Each number is 50 + 12 x the weight over the matrix's rms, rounded and kept within 0 to 99. Layers, rows and columns count from 0.

# gate: layer 2 MLP gate, 320x128, rms 0.0771, rows 9-39, columns 64-95
# up: layer 2 MLP up, 320x128, rms 0.0722, rows 9-39, columns 64-95
# down: layer 2 MLP down (transposed), 320x128, rms 0.0719, rows 9-39, columns 64-95
gate9:72 58 45 50 50 41 51 52 32 60 53 32 36 44 41 53 37 60 39 50 49 43 56 49 45 53 56 41 57 64 37 37
up9:60 41 57 47 46 43 37 47 61 68 37 63 51 46 69 47 48 41 57 47 39 47 42 41 62 40 53 76 35 65 57 38
down9:56 40 73 50 50 23 37 53 43 55 35 57 46 59 47 58 41 52 66 49 51 55 42 60 64 37 54 51 43 44 28 46
gate10:41 55 46 35 44 42 45 48 70 33 36 50 42 64 50 47 56 67 45 70 30 32 45 59 39 46 46 51 58 55 62 35
up10:52 31 63 53 47 39 29 62 46 34 63 59 61 29 56 51 59 44 58 68 73 77 47 49 47 52 48 40 55 48 50 57
down10:59 62 41 43 43 35 48 39 64 44 41 48 32 53 53 64 37 77 58 58 27 49 42 60 32 50 43 29 29 46 62 40
gate11:54 56 54 33 45 49 29 40 55 54 53 41 54 70 23 69 46 47 70 64 41 28 34 55 44 40 46 47 55 54 44 42
up11:49 54 61 49 38 57 30 36 47 56 43 44 65 62 18 70 48 49 73 50 42 37 53 59 45 36 66 45 33 52 37 51
down11:63 58 60 50 57 65 35 51 25 57 50 64 51 35 43 43 50 45 45 58 58 64 48 45 51 57 81 71 49 50 36 44
gate12:72 24 38 36 47 29 39 47 42 67 48 56 31 41 48 52 46 35 72 43 57 27 45 51 58 42 53 28 43 37 37 55
up12:38 54 70 58 46 68 46 58 48 47 65 40 41 64 40 32 59 58 58 38 60 37 63 23 68 58 36 39 21 46 58 54
down12:31 34 67 64 53 54 38 18 52 52 26 28 67 33 40 49 69 45 34 56 47 55 61 44 49 40 29 53 44 67 52 65
gate13:38 56 31 50 50 47 55 67 73 68 53 61 58 66 30 45 53 26 25 58 65 43 44 59 59 42 53 59 43 34 65 63
up13:40 63 64 55 43 41 47 55 53 39 67 51 60 66 42 33 58 25 58 55 29 38 31 56 64 64 57 61 27 47 44 83
down13:64 32 52 54 44 55 22 38 40 29 33 44 68 45 38 36 35 66 64 47 67 64 36 68 43 52 52 63 35 58 57 64
gate14:42 58 53 39 46 39 62 49 32 59 47 42 56 49 53 50 59 24 32 59 51 57 31 50 55 61 32 56 57 48 42 63
up14:42 38 35 54 37 38 38 33 55 57 62 44 26 52 49 54 36 60 76 40 55 62 49 49 57 57 54 69 51 55 57 51
down14:44 50 50 45 37 41 31 23 40 54 42 39 33 49 62 35 53 41 52 51 53 36 34 41 35 45 40 41 49 37 49 67
gate15:51 49 50 30 45 54 55 48 32 56 49 44 54 57 38 45 60 11 52 44 45 51 19 64 62 41 52 59 46 61 46 50
up15:45 48 52 48 55 57 39 64 73 35 56 46 40 69 38 77 29 53 58 57 36 46 55 25 22 61 45 44 44 60 46 48
down15:51 34 42 57 29 34 56 36 51 64 56 62 71 53 42 54 66 59 46 36 43 65 34 53 64 51 63 59 53 24 43 58
gate16:53 43 52 38 52 53 70 59 49 48 33 44 62 71 51 64 55 36 47 71 37 40 55 40 44 58 51 56 41 64 42 62
up16:56 60 48 26 35 52 59 53 40 43 38 47 42 42 56 56 42 24 44 53 44 55 52 37 46 66 31 68 58 63 32 63
down16:51 51 48 55 58 46 53 47 43 62 50 65 59 42 32 69 53 65 63 61 57 45 51 45 48 48 80 55 52 59 65 34
gate17:75 68 45 35 28 51 57 53 38 52 48 60 46 42 37 40 34 56 48 60 58 43 48 53 45 53 44 42 44 47 54 63
up17:80 61 41 51 37 57 54 54 55 55 48 55 48 58 36 54 39 72 68 68 55 33 46 48 41 49 61 20 48 48 43 51
down17:37 50 39 61 53 40 40 48 38 57 46 56 43 61 43 48 40 48 55 43 62 28 79 56 59 59 52 56 29 42 45 44
gate18:32 39 85 53 60 61 39 53 29 39 52 35 29 34 64 54 57 44 62 50 77 42 57 33 33 64 53 49 21 40 40 39
up18:49 41 32 63 46 60 57 39 73 49 36 15 51 53 67 67 57 55 57 58 55 60 58 31 59 41 48 49 70 70 66 58
down18:65 55 36 32 48 71 62 64 66 37 36 37 43 57 61 40 29 56 54 60 51 42 78 47 45 42 72 50 54 59 49 47
gate19:42 58 38 40 60 44 55 79 65 50 62 43 44 60 63 61 59 40 56 45 49 44 51 56 55 56 47 45 60 64 55 63
up19:50 52 62 42 48 40 47 59 58 50 51 65 56 47 39 51 77 54 62 39 61 58 61 45 19 30 54 42 49 52 45 52
down19:54 18 75 49 76 21 72 38 55 36 71 52 41 52 42 62 45 40 55 39 47 50 32 31 45 53 38 51 47 49 38 29
gate20:54 58 39 29 41 43 47 65 27 61 42 48 57 51 47 45 43 46 33 58 42 24 42 49 47 42 48 57 54 68 42 69
up20:54 49 35 38 50 65 42 50 51 47 33 58 53 57 53 46 35 49 49 52 39 42 57 34 46 45 57 68 49 74 40 54
down20:49 55 54 45 59 52 29 35 73 65 41 57 59 57 67 65 38 50 48 60 42 47 49 64 54 58 54 60 36 46 51 50
gate21:36 50 32 43 48 34 54 40 35 54 55 28 57 65 61 54 54 43 59 49 60 57 59 50 46 53 54 70 75 46 48 76
up21:46 54 30 54 35 55 66 27 51 43 49 37 65 58 48 44 40 53 71 53 52 51 66 42 60 50 62 63 59 47 39 69
down21:52 61 56 71 40 37 48 60 60 49 69 49 71 43 33 60 32 34 41 56 37 44 49 48 50 45 70 41 25 58 39 45
gate22:30 39 47 31 40 50 44 56 38 73 29 42 54 51 49 56 43 49 57 35 59 40 41 44 60 37 41 33 42 53 40 41
up22:42 34 51 35 41 52 60 55 23 52 42 30 73 49 48 42 50 33 54 50 20 40 55 72 55 51 57 37 63 35 19 53
down22:69 62 41 41 52 58 62 54 50 67 57 80 43 42 64 64 43 58 59 55 48 49 66 34 32 48 46 56 38 48 55 39
gate23:65 50 30 41 37 47 55 49 66 56 51 33 53 61 37 72 68 44 46 55 44 51 40 50 33 57 40 62 24 66 60 50
up23:59 43 65 66 51 43 51 45 45 21 53 32 44 65 58 79 52 47 33 59 46 32 41 42 47 50 53 44 42 59 48 59
down23:49 40 51 54 61 44 38 54 34 47 40 58 52 37 55 55 54 51 57 34 47 61 54 53 66 41 54 60 48 31 46 51
gate24:57 67 41 26 37 41 62 46 69 68 52 40 43 80 59 36 53 45 58 57 46 74 38 50 46 54 57 38 48 43 48 29
up24:54 58 46 30 50 63 31 54 59 51 39 52 27 41 35 67 53 46 63 72 70 40 56 41 46 63 41 47 63 48 48 59
down24:44 37 45 41 48 69 52 48 39 31 37 56 33 66 60 47 61 61 50 39 78 45 61 46 58 22 78 71 41 63 64 44
gate25:26 34 56 62 34 29 52 43 69 68 65 29 53 45 40 47 67 26 39 60 53 57 54 23 54 35 53 57 65 60 58 57
up25:51 46 45 48 46 43 42 59 52 65 44 57 44 28 63 47 50 58 38 30 29 52 63 34 61 34 47 54 68 61 80 42
down25:48 40 39 60 52 64 53 36 51 47 47 68 55 58 37 59 54 70 53 60 53 42 50 56 41 65 66 56 64 56 46 54
gate26:39 37 42 48 64 43 49 55 58 55 48 48 67 51 20 37 54 17 41 60 71 83 53 51 54 56 45 20 49 52 80 42
up26:46 30 57 58 40 58 33 45 55 74 32 51 51 66 46 49 40 48 40 56 60 60 67 42 69 55 58 42 66 49 61 65
down26:62 59 40 66 51 68 43 51 54 52 85 48 49 38 42 63 63 53 40 34 26 48 64 45 47 64 31 48 53 48 47 43
gate27:75 50 67 50 24 38 42 81 42 47 52 58 48 53 66 51 76 82 29 62 35 36 56 65 22 53 43 55 57 56 51 42
up27:42 41 54 44 52 48 40 43 59 36 50 51 51 82 59 47 37 42 48 35 51 58 49 48 49 55 75 65 35 58 42 49
down27:58 52 49 59 51 35 52 40 71 54 60 32 42 56 55 35 30 58 57 40 60 54 41 41 59 52 55 26 72 39 53 47
gate28:43 50 28 25 46 50 39 62 53 63 28 43 47 44 35 58 62 41 53 60 33 40 71 55 29 35 32 44 57 62 49 26
up28:61 56 67 54 37 56 42 45 45 27 68 47 45 65 47 49 22 71 58 34 62 69 31 74 57 63 57 45 59 49 47 48
down28:65 39 43 38 52 59 57 52 68 48 63 41 50 51 63 67 57 67 68 43 47 31 50 54 65 42 08 61 56 46 42 44
gate29:70 55 59 38 59 53 24 65 64 55 46 51 49 46 53 41 59 43 52 48 53 39 45 44 37 51 42 72 57 70 67 51
up29:71 48 49 47 53 68 40 62 55 53 64 51 52 40 44 41 53 51 66 56 48 46 48 43 42 61 49 74 49 57 52 57
down29:68 47 49 50 64 56 41 51 56 52 53 43 48 54 39 38 48 47 68 67 63 48 56 54 36 45 54 43 38 45 61 62
gate30:44 58 48 51 56 41 52 69 47 47 76 34 47 51 50 45 57 58 54 45 53 55 53 55 38 41 40 60 37 35 35 60
up30:62 17 42 58 62 55 71 24 31 57 50 41 40 52 61 53 47 45 57 44 55 60 56 57 61 28 53 64 48 46 31 65
down30:36 55 56 48 33 50 43 50 64 69 67 52 54 45 43 37 32 52 52 29 48 28 31 32 37 38 48 37 65 42 54 64
gate31:31 49 53 69 40 66 59 76 48 71 51 42 47 61 48 34 45 32 46 57 59 45 45 42 69 60 54 35 55 37 38 63
up31:65 56 41 45 31 49 54 46 46 39 45 54 36 49 44 45 52 47 74 24 49 58 67 47 53 30 40 52 49 48 38 57
down31:50 46 43 48 51 50 54 60 56 64 60 55 38 53 81 49 57 53 27 57 36 34 21 49 53 46 56 27 50 45 66 59
gate32:34 46 54 24 51 42 57 57 80 48 71 56 55 63 52 57 59 59 47 71 72 49 53 33 43 40 43 50 42 44 60 30
up32:59 60 75 22 59 54 35 56 60 47 59 47 38 51 47 28 64 61 41 63 60 65 65 50 48 54 53 48 39 55 55 47
down32:55 62 62 42 46 45 63 57 28 67 20 59 53 52 77 42 58 52 55 54 54 53 40 34 57 42 61 49 52 24 61 34
gate33:41 50 38 51 44 41 62 41 39 62 26 50 55 63 44 30 45 45 45 31 59 53 26 57 62 54 54 63 58 65 50 65
up33:58 42 70 36 57 44 48 59 58 51 64 49 38 56 82 38 56 50 55 79 39 57 54 41 39 50 43 34 54 38 62 37
down33:49 65 46 38 52 53 63 31 49 74 34 69 46 58 47 41 60 45 31 50 43 60 65 56 60 76 51 58 51 45 64 55
gate34:53 50 57 61 58 39 69 47 52 66 49 44 63 73 40 17 66 47 60 66 69 57 25 54 50 48 53 53 42 55 66 63
up34:47 48 48 59 50 48 74 43 56 46 52 53 66 62 33 17 61 52 73 62 58 56 44 54 55 49 65 56 34 58 56 71
down34:63 70 34 55 50 44 58 47 37 46 53 43 68 33 35 49 33 72 48 39 46 53 53 57 44 71 50 53 32 45 33 50
gate35:51 70 40 39 48 39 56 57 40 49 31 48 42 36 52 47 57 48 44 59 55 34 24 28 39 56 28 60 14 60 48 60
up35:56 50 44 36 44 66 52 53 54 49 37 52 48 66 42 38 32 42 66 54 33 56 54 63 70 51 51 38 42 65 47 57
down35:36 30 52 72 76 52 44 41 40 46 70 41 48 47 61 48 52 51 52 38 51 58 63 36 59 56 43 61 54 42 65 64
gate36:52 46 50 54 44 49 62 44 60 71 38 39 80 59 50 57 51 41 51 71 61 51 35 54 49 49 34 46 49 45 59 45
up36:51 55 51 41 52 52 43 32 35 37 64 60 53 31 59 31 39 61 54 46 40 51 73 67 45 57 58 41 34 40 28 46
down36:53 40 37 40 46 50 34 28 51 49 68 47 60 66 77 33 56 51 30 63 55 35 50 47 43 33 41 56 52 48 42 38
gate37:59 43 42 44 51 45 44 67 45 40 57 41 24 46 51 49 34 55 52 39 39 41 61 58 53 51 52 43 40 52 32 45
up37:48 55 41 48 45 47 45 53 57 44 40 56 52 36 59 38 50 42 60 51 43 54 38 43 37 56 49 43 44 57 46 63
down37:44 29 44 46 42 51 39 40 48 47 46 37 64 44 44 46 43 62 55 47 70 47 62 39 38 35 44 28 39 42 34 29
gate38:51 60 67 60 31 51 37 55 60 75 53 51 34 37 56 62 29 48 48 44 45 42 46 55 53 52 45 46 43 56 44 39
up38:46 51 30 44 55 37 58 54 40 47 52 52 53 62 62 33 50 46 31 59 42 61 33 51 59 57 49 48 58 45 49 54
down38:48 46 50 60 51 31 50 50 45 76 57 61 34 53 66 63 30 39 50 47 61 47 45 31 65 64 21 39 51 48 56 41
gate39:67 71 34 47 42 36 49 47 55 73 48 50 62 55 57 31 48 39 68 53 55 38 42 52 40 42 65 67 60 56 40 70
up39:42 49 48 35 61 51 51 44 43 34 64 52 33 51 59 53 77 59 59 42 42 46 45 65 52 81 31 35 41 36 51 21
down39:26 32 62 43 48 68 54 63 46 55 66 35 24 45 36 50 45 25 46 53 39 58 57 44 48 31 35 31 50 56 49 44